Part of a small language model's weights: learned and rotary positions, attention and MLP in parallel.
Each number is 128 + 32 x the weight over its row's rms, rounded and kept within 0 to 255. Layers, rows and columns count from 0. Numbers have three digits each. The size before them is the row's rms in percent of the matrix's.

# o: layer 3 attention output (transposed), 256x128, rms 0.156, rows 235-255, columns 0-127
# v: layer 3 attention value, 256x128, rms 0.178, rows 236-255, columns 0-127
# gate: layer 3 MLP gate, 192x128, rms 0.121, rows 0-21, columns 0-127
# up: layer 3 MLP up, 192x128, rms 0.121, rows 0-20, columns 0-127
# down: layer 3 MLP down (transposed), 192x128, rms 0.312, rows 0-20, columns 0-127
o235 113:100124044127140136073035103177132171166080134120138155150144170136161181102135084061135136102200090145123153157124096124102129111136148082136120101080109135133134127112106107139069085141128103175126171096124121117152080103131108096132101132106131122108119090125168141143150202105102165154088157123082097142125095158137059122138086148150139168112174069108172114158115146105101154037089
v236 116:164131174078140095130075137071107144124168166085153151111102140154201131152114176150152091158118099152143154145075142136178070090102128136156112137113029111100162159093145090180125132160150159096125130154116102103100190112095153147126185156093159144113173163161177060180131157138145127112117162142156115062136121115110084108167092146145125163106076170127150153090125155173156094165096
o236 122:115191117080163086185146151139076108153190124169087178063118163154162089147185098116102058079119164153132121142138136133162114156150133152129151146072143175117083131120098153113111138146123090129125142061125133149129164143047109121109120101131153147116122136083082129117158100139128139060101138159204146138146067087099121130093170180114111126159135093130134125038126200119117140148138
v237 116:131134167117120133093143162141114202098101140192081142157122110108193128137114111114127064091104210149128113092121124130173189064121084106123110088095116149152118119125171141120166132103149193125113103138114127094052128171151120129204122152115137138135127072083133096193141169134132109162168133164137130212115164153143139186110112147166183172179166087156118115133116102131080167128136
o237 129:166103068161083153148150151096145099072191108137082096140141113119103181173091106135102162135138180080142095158156111165148134072122090104157110125139148131130110136116144088106113111125093135098073114139118128208149128109142146102051169166107088124142152161154106122169134134179109092092129102101174135151079089098087095138160135084137159183163178153131097088086127075213179116158145
v238 115:153140189178099106138188119122176131191118122202172131150137109098107165154131114149082105108118127114149109140125116112109153126137176081149101140144130090085119147217090135174083095119110153107167125133123140138216164132152155145065139155142148130169161116115181151156181227123129155108171175104108135101162155135113140105124188158133161140041092129142124179134143158161119114104108
o238 124:161152194186129069119167097145122152152123094146161145155186119146172176170117137093100161089131122185080120102097157174091116132139116138160155069148135108141124054108161149153164040159175091111160159111122141107162145167140113138134101082188197078144098131117088125185134141115137142138120117166111139125173137131104126101152132100190117213157140092128172120174139121147095107171115
v239 112:201132176161062152106109132152115143110101109149129120165128093094114068099142119083122180138170130169137112205146157119101145086127157163146097158096124126118115143123142145125127112092151124148098179198123097138150185049116116110079082154115097076147141061075172130139096112097128058125081135110139082053158101133157073161114146140148133101109155160154174160122163142157088094089133
o239 120:095091142154133111131143093072178112071144117131178119089110165109124184147087191063128123125079122212171086101111090167186103121120160125160132132165158076141107078206155168163184141060167085133119132108134126086088154097101073182146087131119106141095146108151130189115154148116143140112152145119165141132152132091136182104142150130083156199158116133128128114112109150135116164151153
v240 113:091196103058095134137180126120123124163166112131110078114172124124160162139079141113102071119143181166138173117149113102060163135105152047136097113155152147143081120192174115070118120143076148144157129163127091089144131126182141106186140101115125083140127125087113144103110112146144064164148127129068101163124114183162175131196090127088098088168128114102153129159104155138119145192139
o240 121:135143114134090207149126143127144113144046148098138063092122142115060137143083110130135148118148118056112128119110145157160130063146119138124128115176183111112113115123137165088057168140097128084153111139143153127182092068118141150110133079083150113166115167135136073129089173136085092096193196084036125106116119101119147150117123150151148134177195165136180145149114116141102101128150
v241 106:170125078131098133039116101096102092112095138115100103134092109101080113077098102120143149145063184155154066093142103081090132138142171100172116132121150147167108102140148138107121114084067132131149123105143116169093100097127155083093111195115094087094160158081081103172127142102174047199167093088120114119146144081106173148108077140172148116118158095107136155090129138121171161119147
o241 113:157099151141118188122105163128133105118106139072118134130146084070119186102149178118116141182088154170147096090092103141143072068099079110117126147185114123134154094126095087090103204121154083104096105112092167128111122149143159146105073147120093125127125135173135101103098173137169170139107175099149074106119171117101091142077171151173123143201137096149116182121142077098099149148212
v242 110:160148072134148203135113152137168179122119149139091077129167130149087146145189153140127108178143200124086130083139079093160159130151134157137137172084111116113064088098118081092113137095163134124157159114146138177138161143129093152125194173129132195142128132134151197169094094107112120130074115084125183072140142114063124061160108122154135162109120099129144139177125059115100113143172
o242 118:137099121156136127108162175087115175128132132143100107158161139191145142148203132147112102150162099175135126110141088104151171124175120140091172122118160115191137091150174110082126137131146122196127121179136159079123111196131117114132181140122061125143117103090132143121020127078116136121092197117077128147141181096147128101094132074188149141092131085150091089083122181149128162080124
v243 099:149099126144129161098144081149177086077202122120107125112096145100075095188095112107101037104144106134109076159115115125098104123094044083126171128145099080119105107161090145060185094157184106155186153092091143146102130104163118142115164144115127161060160144133132136088077147166140083143089157109105141142129129179105145134170122098173129137169120187111108104158121143175155147133142
o243 109:106142133159107154142149094146195210137162110112117094069151119131104094090182132180106081192094183158157118130133110101123111115123120160133077147142118177173138115146169161077156097124114108151123196121139077108152155170148158108099120103080205111131136133114154089123107102152075098071158158100083071133113168108147156098092135157127136065139071144095139127139212102143110097148135
v244 108:179116111158095088164101110129061093165145165142138138121122116113137159096084128112115144119161169171112102132128071173113161098123145049112190104150148134076141171134143115133109123158174134151139033143118140113090161148112115105118104099221128144126129155107115105201093118149139079159086136192156139183176106163093162149118134162144094108105112185177174146150070126123089083150138
o244 117:136139139083089155112154112156165059159149170128144121121136076132138102136143148108094115104137143154188117146122080126077156077087190135144157139147174103104088109103185139156128154153111114162159136090160065157170128166159141139064129027165140139156122132110112104115134160166127054130107131107175126084121108166129104096037092154175169105114146188139158102163114120176093173124131
v245 117:196162162075063112124172153133103182113136180103191122114160112083127086099133162098129136135161135146187101160105134143138068137145156170170116111172156072093158178079130131094117144127105102163168087070135086136122091100156164111131132086119170083127119118190135137077123169167107108122141128149121090084093102214118109113172173114135139141113114121145120123186154090100151158200120
o245 128:049115123101122127095125040135116136118135098149189108083112222196131077146104190105137122109126100146115113141115153051142117152148130152142130095105154167085097139147080154115110150158144139111143126149195159111145067139121172100082113193089079063175078148152121144126109133155162106085128107140151069104144159157097171091164137155122142162156174169119150139134157148121108109156151
v246 109:086080108106103123143105156115201161124141112087135128124114124123089139094098142129138098116124107121168105179093065080174186125148111119153097163115111053140130157101164155089112080140129174135111093097093075151140137137099114131177116128118137072128183016098147160113154138154173093092184137076115109138171152104156120164096139156146142128058147082177096114201096150142129144138098
o246 118:126157087146131068144179135135116159081116116140116096118182165136171125048142123077189137071171106138126126144127093133109069089208090153116167108196123165084144125135145121140144082073157128057072162107135110129117115086126124117094087121152119124110137206168144125135131139154112116086174162074138068120133156122082159157124120091128182162124103142156078141127136154100127092179083
v247 117:141090114045099115100126114156064125131135124168138114119116090129089138147157143153125027138124089103131097128120149141147136204212182089136064146113126146117130084129119157107144097077187142116168140138177158127162072083073087124137187153096215095124113166090129105108153157117176142117062103110146124141132107088128154121163148139130105117133123142152075145116132122173118113156191
o247 128:084063172139136129118170103148073143102092081084077066126203163101094161124165084120107155166139109143102133121138168128144142125081105159160135145117073085150100074138145145118155133158120154120143123130155096123132116179156127110124153104085132120166158123123121153048130081098126178054095150120155142133143125091097111139142123127217112146109111160196133190122128157081127029125135
v248 093:150109136168116119103067137114158110106138197093097143136145113129175068189123155124051125151085148167109150128183038116182105108175134137116136138155118081093113150131173174123135161181113191123110117122125104093095142136112087104072129151148154104184140122139161118100156175099099144159122181141131135126154119055114144074157152059125145129127151149069112143157150170082088138092183
o248 105:137156110107128076150153159131118142123115052172192141126127080113147138148099100122142087168161131140126077127131128136167122126108075150079102151134132158107042116145149059158112137151145098134089126085173087126113120170107191152123107142175109094133153168080107175193082117129155188097136165139158219081127135120127196078118126093104133084124135121184110096138177082156137105094149
v249 116:147157165200093099162137149154141127142141129117145075076183146111146112107130169088126129118138129131124088139132138175153150098101116138154116106168152142107149124104121073152163124101086058083150140112151116168140147080068145136149081096092095072063064108098173169163147117086080068081131165175100102168095163142143136066159175095141134160171095125098075094119085171079132148104133
o249 126:083135109122181087092095101053185086142150139164165104137176141104072057078083141202147077162090119121091116112127120166171142124148168119093081145122158133113169131139148113142103115095131140130115196094128183114130116143155085111159143112177075102172096112153073139083152111154123100181177052107122140091158146156138121114114134124123131129161217147150148104166127151120147106170120
v250 109:077179164115150103179112079116113101181105125109169152096143140190132092112177128130108113078157109151128100105166097192160137068125139123157201082082150079133200118098203111161119177164146182134103134148086122111108125143098104163131162143148129150143116119135111113127087157177093150106155106081102143108120159136137086179117133152136135103121146117152225153096153109193132063120108
o250 121:179120114125085141145111145126129128119090189077185116147090146103126065163142116117098119051123120118097099166140144161091125114169145131094146151105051064115113151121072140160128078107150093158129132139118119101137146091144128140100119139146120111151154115049075160193159111143112072062105119156187140155097101149116110114100132102129155103093078133096176044052102143082140154165150
v251 108:136158143147150142176121087172156087111071109148128151163100131106143144104113084165148116108089138075148150141138119141137112170178084171144151108120126036156134083134156136150053182071146154053088127146156120059160076163147133174080114111180138107153109089133149157113096139106104104073069114161142149153076153097129143137104117130158146100087088171111170119161099077139192122131150
o251 115:135131130173173165091120109096113134109103164099171086181106161116156090106129168139166104054100147160129175142149118118129083156116085145155135072133125082138115065139098067123094121177094182171138136153169116122134148119124146150141105143147126118169205090111127156158095109111118119171106141176178154139044095172127109131137099049108113133107092145149039106133091122122082135185081
v252 116:111075143082139113139070092099082206122114147054132136149126099116165169125146111139158085103150137093173166143102088151148102185152136127154150082107184136101131123140167086036167128133115115135141124152096094107129095108121110137135092164176131188108079179126066091127094074178126137120115117163090096133139114073140131098178103116190161100161103162151117134154138077079103152166093
o252 122:115160125073145192114115167104162096204089145146103127114155118165133129078130115184113134082094127146155158132132146106110141163102135127096122124138131124078076198116082105115097158145099166148143078173152070134130149186139133088147137107099069108139097109119165212128074110164141115056139138070187061147104104072090126158132088108145109100129102193095145154150114163124119087106120
v253 106:124110124165119152127199158124046162138081073106084156154102072117140146104133113135107116164095150073104132119163135142119123143058103140106143134152106140152064157139189186175158145144145170134133144121169157156116128123106088134129171080103102147161176145151101120106141159172156141134110139166150094193117155105140182151105119115118084110079093156083109062034107185074114107134104
o253 116:146110100076114122138157104148096134112246160174164112163103144083143189163158072201130141121136159110158153103090157159095082155103132106185139082164131112135155146116105105118178138121076195113064125124117119153145144136140118151141161091104124084116158180147119107115178206116162145163141163139139172111075109141182145121121113184108124079113116099149134150152115078112109082132175
v254 109:093073070127112144123142102142080109097141109091133073166149186104091183208149102115103164172105174092130125157114123159124150142149169183147084169144101215114141131133104115152099185124107095143100092119113070150133126157172120156131083104150128186120116141133125138108209153134113089135164113118146151165116108210146160069158063114150176118135140151152128116135110065114173158139124
o254 116:128112165220103092131109146168100110136131148125118095125101096190137107087069168219099135142153151113140168158063115097102148113136149134125136176086132157089158128124134120094104140081139147134134073123170137194110152143126146143206120104117089113118074142114136146083044161108129165183094069164081099176111125113129137124098110121138134071117171174157123150124082092163141176155118
v255 112:111148100161122188150193163184129143128124118141174179070115150138080101090127085138180142110199109179094161093103162194113132103154186105132127059133107159117110066142123084142118119117167115084092133124134127142141138104146156096164158137135165110142143137090153138174133125147106095171129103121189078184128100106134158114117119114092018132078084156141142162144089122127137067163115
o255 127:106078149069181139101102115182098138094118159104095089147121167149116124093146141114102146030143140082103097177117144202152228135108152076132160118153151115174164109101171145152117100137084053158154118106112124131157130111144091128104156120122138143142181106099090137088147175121108153160125133136161104125161209158156119111115094182120155144066160159128101143126152140182145137164180
gate0 102:129142092097093154128147176140109130134111108159120116073107092132140094185170107098076115127137137192174101128133118112162114091109067119155207099089049114118093106152086096135146117116149102105112092104129139149153102140161098158091074188113147073111132101117111170118187093139148106096111123120174157164124124074087202084157163079121084111152120142159122035104128138103189158128143
up0 100:135145102159187121155143135183135154205063146147147127117147155101135162092132121119089160108082112135132147188121095167157148097089069145171109099154153120113153107082139148180125146103132087122171133110137116142106097104169127072053095142198075090103102149089105129127124138116118075142061155118075155090109091159115132120120113115117073105094106100142126065117174086141171191195104
down0 102:145084128143186136159124126124130147176136125110157141119085139155099109105138109150102137050120110117158124156173153133095059189104097191117131167150103188134139104058128135131144145058063140195127150111117122132106180091135066088132133104194130139083115145110208083163079103041148140130139145099127127057145146165093132163147161122138113150111131113086154168119134156078098145130124
gate1 102:161115092171102095083108179128125094075126135153146138138106118055132165145074149138129091134131097127096073131095129138092147112128124172165102089103207152109123161088153106126119154171156178066129151148071176091092121155131134106096083120150159082126084189137183079169141146125102106157129046177079092106100133163114162110100152092103133162115190069113165121117085132164113128121106
up1 106:123111106155059126061132156179129205125134109158161126097126042081167150106084120139136118125106121141118129137121130184072110082157173119158066098113189133115121160155142105098075163161150095063158134129074174101125110148100173081113115139067146123122106146165161091181082134154125164131135119141110129074097100137116123184118135137160123161153192126114160161143120086157181091077137
down1 097:103121093077137108114160105084066119148156153185196185127166116150158127082123097138121108095109129093101162116131190149140092116115109116083119125124180119188124177129153143150123118153097053074126162113128145123097098166083127146159154183073120134167118127105158189118148104122132129085096153092043160133113175122137185141123041087148150150136189102163132140134122142147162081120178
gate2 097:092150091079177186152144119130106098146140137046155106121109183156099119152170120132130097093116073092112194137109145121110170097160109126114129100159151096134197125145136156156084138064130115130157155164084121147116128134179217155148183147079169114109108112122161088169107099131138131157135172068106092114126117148097137103113104120090118075094055142133132176129167120116035160115104
up2 096:104126139153169162127139111138055176116121108140139137131092115124111158191170097123131121141081139103194121196153166081111122126124136137152089104127175137103170142152074163133082183057089097161141151134162096131143069155161115115195109135089119092073167131131193128083180155164160124177137143124124143158132169157140085112150105161138082090129145097150112133183175127114074127046106
down2 099:163047151120087118149127144093175135134102155103114107111144096082144097099085170150176148127123141162137126095123075185162102140127070139127153166118110159131060135105149097118192089211126114160084115090162107148160132127128081151115079110131112160196049155151166133162165118097151077110095165165177189096093120113145112145103135115142191128151109168107107132130107131109151066167156
gate3 108:152100164133107156121121130087074149094131176157143180144121133114104163141116075124156206164147076131136134149083137141099068174190069117158129153163108083102108169152136147107156104147162180132173096122140132148124108129161158138151055139187172123100153130119173146117173150214110145096162100120101177153109164104138157145158109128092133123126130080116066081132108227092102105115128
up3 104:124168093061123144085129094083081138107106139119102121112189132077161088106131153131135131181123121138065155119157190212197129131109153145142200142137113152141177112133116153094072133132168121154151101085103168178095116165137115111137064088105104105096127105139160139150149140157116141122206135098176151117178107138185159146118096158184111097078140110167148106135128096124104183119065
down3 103:123108036069144098137145098122123083099079149107149123141110110121119080114118133124129162157123138132098134113142151140156150121152120122139103127147124144137112149209126110158178151188088145166130150109105106164118091150141147181150188151134099086185140043073088149154196133082061105118165153093098105095197134119159093151128110182156149136092090157205131126131048111167125127112134
gate4 101:123120150142158154140140098129113163108093164116160103111129092114131136136130097160138158170115165147160103121140097158140067097188101179129172150163112072112122127098124122198073116180133064094168135131142134119107134140179080160156103134143101178058170073145111167123090092135184118144124204148104121190062058126140193148107076109118126159099098183155151122084168121099104107101126
up4 090:120136132094130137091137165193155111120171121085099113141117197135097113138142161082162113088167141128077105097116131169194116117055131147142060174140107106151170144137173130089135119054157151135081177140127122140159152110106179100112087107146165095183058146119125078159141130147134139112127110096141116049167112129139109071123175096177141096122134095080158123093043117145142149092103
down4 106:152136135116116120059134113106181172047069140107101171161112115172112128136167141127147139114132181107139134108100156045112097098080160174149166156154105096120118133168118071132127185083116147104075153144110086103090097111102076128139168121072093098171161123170106149149176130164126179113075151075179140187084123099182104119088098165116125164145138129175158111095127158097147153149133
gate5 093:114146113166082106131137095087089165161122209076149102170178146109123140103147154142100141112117128130165099153164146093108088156109131161136119121135163129106131093155133117171140129097074163146137108185151043134071152180171166137091126094112053103112158098193107132149109079159127107149087116166173135108143101181143138155199152080101123143101092166123101108121116191106156174058149
up5 095:136128134132097153159090146106080150118098176156111167101129111096155094098133136170159138116106139145199071182084153105158097133150030132123151192081111103105156172170121122137145188099160090081101174154147139198135201111133067104065098127150075094101099165108167168133145113168097123094143153126111084130156112132149118107131091133101108150121154144100148119131085152202098143157157
down5 096:163133116108143042134069176142157131080116138124144108195121152160122133121154161099080108114122175148104174071145104141137168072108130099113108080053140145134021047115157152149058161150163096143157136139122168126103098144097153133093130115145153132145097142164153138102162069148109141164158140159119126125138104160109080189082139145141125157149047161091109090135132119110130135158145
gate6 098:085126106154099132078154091132183076101116206104124097153131103104129146112097145171154102152121132118116120059125173152147129130150126164180031142073166143101203112141106127115096106156142084161117087159201105130102135132101133168141096084128131164156139181116128096113088141115130175112104108147128143129161163211145147085138083110116111107078142081166081116105133094110157087060158
up6 102:137113113151126092148121060145083119149099162091113111182091133161115099225158166103107089109114153088139153136100111191119112142140150095172148151115133119152076126153178139145132138116073130115127098118155104162119080174240193079151108153097085100112128123138141140171147132092132110172077100093143144135130108178134116117141158169145166125067142180116163223121158145095118111146147
down6 100:076110144150156170182137079136134124108135124111155145150120127152199129123056110133166163123192062115104147130140112061118099092093161111142113122106087128121125201129151151146163118168167142185103154144099128138086142092107090131148078098112089133156167096157130186171145104098179137143117071081194100133098112153142110113135195121104166056160172120166107130126167067145145144181135
gate7 093:138154111166165180162103179140135138130090149210104141128113126074178105144127120166123103118141116152082109100124077127121119110166178107133162137075133093082089130129123189089126143161098115157131161143138136122116115115173087127112095173132118097124142191056149129143094134175159122096111087175125192105178145127113092157080184129140159136133033168164145096170131164141059096171084
up7 088:156107091125112095099088109154127133144076095151072138134151089159117099145138101089157128163122114104181077192140042089189150125132153121143126088130149097110083160127095092132139152167109136099198116106111162115126123113140139049137097156120131089117156181142129138078104129186162118097103160136158126173067080099116107170126122137154057093071085158136126129081121158159123130220154
down7 100:161090123145159103128158102114105194171108114124107120139105101198092168110139120139142141174153106133066154139137099132169138175115114156171160134152137116116180163113145086136100091068166108085213158127175097052094137116145123126103150108122169070092127139170165087101111152099209128122174180120095129094166141108080101148065117169143113064130173097074169123140136155119150121151138
gate8 103:102103127125122172114082143104133109089133077157134096132130117132124142079079166084183162193142139100144064126160137182109079060089177134040133154140144155046130144140192135114113145082110210182175130122101105107124103120149165094141152119143104129112116136104088116135172056130135162128113097133159154117089141110140124113193107113099146142083103113156113180168140151098129109069092
up8 100:116136159110087072121167052138052124151148142092149150097124148118138124128121089119110116117096110126096173147116117133106149170121132154205091059133125141140077125098099143144162145139123067075121124132117167163105153167058063095154136130108084154128147171143134124063137186152094176173083077171098094191186137084145126080144170181135119169108146141114119108124087149137167093154153
down8 101:135149120145097080143165126123106140092093087080126148110135129133127123203193074178104089095140177140111184180128130105085140128174146136155143171120182114110099083113127121124158152126159131115154138163181185122150132088148067211118107176081069135169129124183147147109087158092185121100091099121073176141123078163097146132116128155096151057166157119115112101120095081135134136165154
gate9 090:139085056126154141097145130098087140148087127133092140150108158132156140137150091149165152143111101187128083092140162132172053119099171129104168130113122107081149130176123158161159144104091108180097062128160080106172085094085097091080102064157122123168175142136160200062117108098174116095122083156103085121132147117095146096146156109185166134143102142102164104091064131115117164168128
up9 093:122237098095125136171085137165127070181124124163116159151107138158167113168109143097144154058098067116111121079091148165179126168120122101094126129088176071089102156127121142145106140070124152169135083091159111106132148170123147090115097157102063112163162144074136196158151083181140099092114134146149076126148160116084121172105159161125108104079133132141127080093142140100113129104159
down9 093:138071077161125108062186099144116142157114124129107132115151140150160115148148101174109115168132107103137105150122103127094097052146114225102143187106126154106128110191174111104141128109169094126105137173113086116122137106102151171113132110135183167114148091117051112104112164073143187107177123100107148118128159122170107082170053145093111128157080147104091223102091139112104114138122
gate10 096:142110155092082143139106088136175163151114099124112177153212089110097123162110134138150107148160125061102096135202159158133182099171122091129119165129133123110145096135130126131134152067095170167148073110155131157188166101176125162172174162132160143089183093171178114108157106072095155127113174133106147118086138109162083088108121155122146114064134186139058161114191131138103109142123
up10 093:110133151095072103105090121082073098144074139158100128099114174167105096125072141094142165087147086121114140107063147188068155110158089146146103168107146163114117178164076142104168151157183147029112157155131136151129142132105138104171130152127155147135123142163130077114138102171088130112102104146144101094132114087104155167118127065090161125074183076080144106175148092147184115162150
down10 093:084127122156143141198129126145203131142129151110161149145154090104196148163159085175153105141123154093132166121220117146191174118099158147142167110104083124130197106052142139132109145073125157120121133094122097167132147129108092145144156132118101051127108112108122186109112136126144093120088160136168130157145112142163141119097153196136107244116087156084155153150133137122121147147084
gate11 099:103114142087145186135130136166090127112114149087165109080126132093124162117072128161133126129133132040131077150112124167135173134135133118104173106146177143095129147061094154074137134090170121164116139097161066160094079117142132168131091114140077124142142145062168153105101072126088140082130164094069143116109123113182082176150178167135202152124078173169106152084140185133107092128136
up11 093:113148120118123180058071091119096109150095110184140138123173138166221118091112090114079160126167182145156082087137090087155127093055120124097124133105114111154141064124124137111153131173168118096092128151142141055091156107141112127103112123117165173171118094117129123179169136195155113175134150109088155096136141201125142122090111060085087158128136149138174106130121134100065149136129
down11 097:097184107122099197104125095127135126156150145084174052116110136164091159094073124187145104143142127102165096077139121110133119100093145128146116128153120116108122115156113113083113105118100146132176068043133102175123105138135102148107113141162074129071117188152138176120105124131121153098086088080115147037153107140149078167156171147119176145149094186180085110076124118142159071153144
gate12 099:128121194097064096152128191134185109096128173111144177149124152143102152184108175110137130127135143172110159086151163147113155151069114101086147154107100088171115128161141083109113095154093123134176097133075110123169159141081167125117118152100074141100176156084080147171136051121053154122107112187081127127118183108135149176084146113073180088104164128159107116115099122148106098112109
up12 097:153057034161152101176108164108121160152159109148120126101135143166119162136085085063093125138181084166151117138153139130117130187091129082080117143135170139154120131162155134168075154159118086169084133126136136167133092133094122141095091144133083191117148076082138164168085149128121114096143151109110113159171117084119155185079158137107148099180080108142120191080105088109080098142166
down12 101:162097048136145108123123069134067119190090119204118140151122100115142142115136165093095176088076103162148111150166132080156154136148151176136119126158111065099136113083091120116114131195064121148150159090121127156056080169127146157146102134135132066075168112203140088151130132161121118143156147157168159128161129094113105141105141131111121059115155144165126133118051136119137152064137
gate13 103:152183180126117110132106125111046131143081192085155168141097151115141079120105168126132128105133119183172101133128122157135153151113121078105195125193109070134108123068135126054136097105147173144148153158126179143138157125138139197132098109180135189112121122097111159186145087138086094059198097160118117119086124137115111143133204182131118158161097116115074128125142145100128127096102
up13 102:154134139127143152132116119106139105114145114129148198126119120122124089154130158078103179119158140118196128163165167110129154123082134174138187163062137145148137113188119130133114145123105104083049116100156084129152145160130199108178107137113119146112106161112047107147137184136105092176225169134158114150093121116145193136144095119164089122068140169125109098152136117058107100073184
down13 105:116182124143109115077128109174144089114147125105102145168148100126120105078124179111174187148164069124176155087118170162113128092101101065159123136067185144118167120131080131133149141152158171120152102122153146111159148116137169158103121161111141099181109182138081152154083163106105126083137186091135139157065109109125141164145122140112161090074172139091152145153129124238069112160178
gate14 108:176110130105194115089176135173151082195164128129135177150105078132136121145134083145124101108144140198152110163203092142159158141117087074134087165169119120151104156081186112103115172185087108165086122122103129189159167070100124201142166101137129179085102131139113092134103154101132137096187089132176132148173131090120135114157177115108171103118101116137139123132137061123094143145125
up14 096:182139073165106144102097182128096103112109135132161164158078160147133165120157130087157131064128106127170054133108100121088094150102143204090080113040139126105189151092078131074113083182165114109133101122162119084168135110127131150111165159114094118167143137090147125205111096151084136136088105160104108120128148171152166167153069154100145083157146146126114134171132114127128059114116
down14 099:172127115065168098145173196198143094173175142178159087087108181154124123130096163138072148163107133128136169132172074124086145093126120074093112130149121140174172131177115077114093148143085110120111133131114111154142132104103092099111108081126103137141147128108118106141096124090149121176123124105151144171166072139157078186179120126135122202141062137160161057113131072092106168156113
gate15 100:111139079075089128157109141121156132124114172115105124092119112107129152144137138132089150065132120179108095203133096205151079089122115103117155092071157096076130129134141138092107175103094151124105062137129128161134171100061109154124121111143094157129098054126157155170121073096127117164202108164073108131120189085154119165116183146126119165169160155086098092067131077172116130144138
up15 103:154133173093154084178203143177124192134208146119115186127144141132107165131084125140053125106166094119108127114109085149099157113168089141147159133161161105132095109136136148140077135140139087108043069116108123094086119137140102105157137167091119088071122099149099090147185108145117154108099168126104100097146165139091110146124165113080091092174087081103095144113188134162082139082107
down15 104:123140108154127127120113086139070078181134166200158140150136172103079072147136125133144121190115172120143194101130202140059152084112110152199162103135073136128110141152115115161057135120131155080129160116136068107146068126163063121128084166133144123121137134100100176126151205145136129152114153151112120162167147136095144125136152178156097115147076146132131187170161176121142147090151
gate16 107:159118123117184121117086112170169156124111078146135160124215063127193177132084113129126125153159124096132117146108133151126150124110145162106086180109108152186119120081126085159104125130152114057155072110119142095093074148117120092098145095135099123199134137132153086084147175128156145176168090135138156152170139170104117151169181141148117110121170045107210127106134142124063167116115
up16 110:132092149151070206131139111097118060121160111103166128104104201149171170129173119136108127152175138155092142125143128122118108178129156092130102122133114085123190156173139216149161178108116112165160133148135165132166145198098124097135115100143082104125109114171142161090149078150113117123155094205125119092135163164126092149097070128142143102086087160131077111141133098142217152174146
down16 101:130138129160197122165096126162087168075136153109175090081137144148105136137046148099078126113118093133147086177180086149130150100133104137118150181130092180180092132112075045144147130117129172171113124144132132139142130116144126125075179118116143084117105125130167142122126125142116117172141131108096079185163141091126171131161168107135086091166104059149174143113064201087114145070154
gate17 100:141169191085134077155199069156162117140129123155170157119067152045129085118133101137089093100093119090157156055106120200108111114131158074181121115112125137131109082113093135140066064151113172092143144137128120103170163070173073113108118089132147109122139142120081108129154092099169170142105075142105163110115104152120162080134141098062137140095102128172136122126161139113141091151129
up17 094:084120120157143110101134178116086152171172116095120134101144142202135185162115095160160182170145147154128094154090118076134125099107111126100193122107092169142164148169169159069119142153112115100126153105159127189131128158057172173147142168158134155096113129184122154101100156120117136105093161100201139173066153096087084134134110129170140102155171131127079116205076151141145146177147
down17 097:122103110110114126143131106090126190160051158165114157102111153041129132124106134156132095176134178117168131155142080182146128125159079148169197164138163149138118111105132099123170102151115155131138090142119172182109120150073082144171114072132196147171136111048140127125136085067120081112088113130203127133134137147125112132141179190126138106182131173138154079096170103097144115130162
gate18 100:172150157133098150073133168075161122150106141133170095110098114159144132134147160149142190086074150133144155125078146136093138114127120134096159109145172103124160196209137151091115181178075167151134125121134122142148103207141171075126085124137093178198097080100164066164088124107137125142163133116150115141113131101169171152053148104177167170106088124090146123142162117143129147139185
up18 098:104123177084081094147151171114151111125165164127157160122061231143155125133118133098134159122114129154185161178059126128143120159119171112169166171066128114096143191146147169113180112117089130120168151148061143146192169143181165120154077089125111156131094124115115104104140105119072141131151129136103164092193074153154100080117165166136105120167136137153128081118136104114140128081170
down18 103:115165161127110135169124129169108159089113078094168081122130111105138134195124097143073170143077129139091103112122061095162114112171167078133170101125160113127135116131174120152148122137051079129102092126199162129113134063124106078123088159041140151130117132166096111144124082105086061144145171116134100100120141107115087112134088138115047140074125099120143128144094128105136161212115
gate19 113:210060131109077136122149107142145174121123119136114165099152133151164124118095079136129085177102057147135097133164094095118138112124094056153075102205126080154151120136164148133148106092132092162179182117127135114126123116090117109130068134215121160104120158144137129133179095092140099139147133111136112177169111148133094141195130106122090122126047135120073166080173131167132082162106
up19 110:125099118131098082137120130066102139158109175171090120134178140145138126142061116143102128132186081107102131151126154105134143173096087141147120083170126132075152090184127117155112110142142089167155143140143124150113121134067139156102093147088166091096087122126092109093134106179164141131112107155119145222120100144138122090183164190096192083161135105088100067137161139089108044071077
down19 106:077088110113087065110138117149102130180116110084120114186168079181139117100062114162128133114166152097104112204159171154123066159139115177143088142093207125108139113103080135104194168180157134102108162106158134131147132129176116133096115109096098143128192083144068135144109134089190151101162136147159140137172191178108132141083159106129124091106186126100133124180103113116125126118121
gate20 096:178121128138120174165145170134146154112102109158081152126156085091085138139155122132151155121105183184099133142147079109057156078188185101130122183166140131121106115127148151084148148158189110072093105088114148150073124133081112153147193103172074148129131151090130114127173116127100102147169156168039110090093192157111103117107183131140131099141139128156168113093126042132139107133140
up20 100:105138140105100123122167135081170187107133121154127190169130145103097147097126174142122148165109129170110174131113151169015113086094155110130146122191070149120199051100105121142098148146085133096135120121152092157076100139119124096126119150161072131103106144104096101105113163138138154190115061158068101110109191161111107172148178126127173150141139094204118136120123152117109148100106
down20 100:125142115129110142162189129130105130141166178119119144163141127214176098117093183146141200106126154182178199097079113089129096124176122122202073164120137166126144113147096137164171116140146111178122144164138149142194122162104094099128166102100158124127155098146089168131141175185110141188153140082190174095132163146097142175152152106149137184152149160155143179083128138114124137095140
gate21 100:150137086112136118099108115191094186081145155157162124123085130133166129119176128058099086118139108130151127164108100129110126089101118142146175044123175097141127125116112169132086104102135095116102147119097112103117094116161173162160158096120064109116183139133048141189161107114162151097097138143154045166114200132104078147142080156182150096127133206106141142077107119141183127129138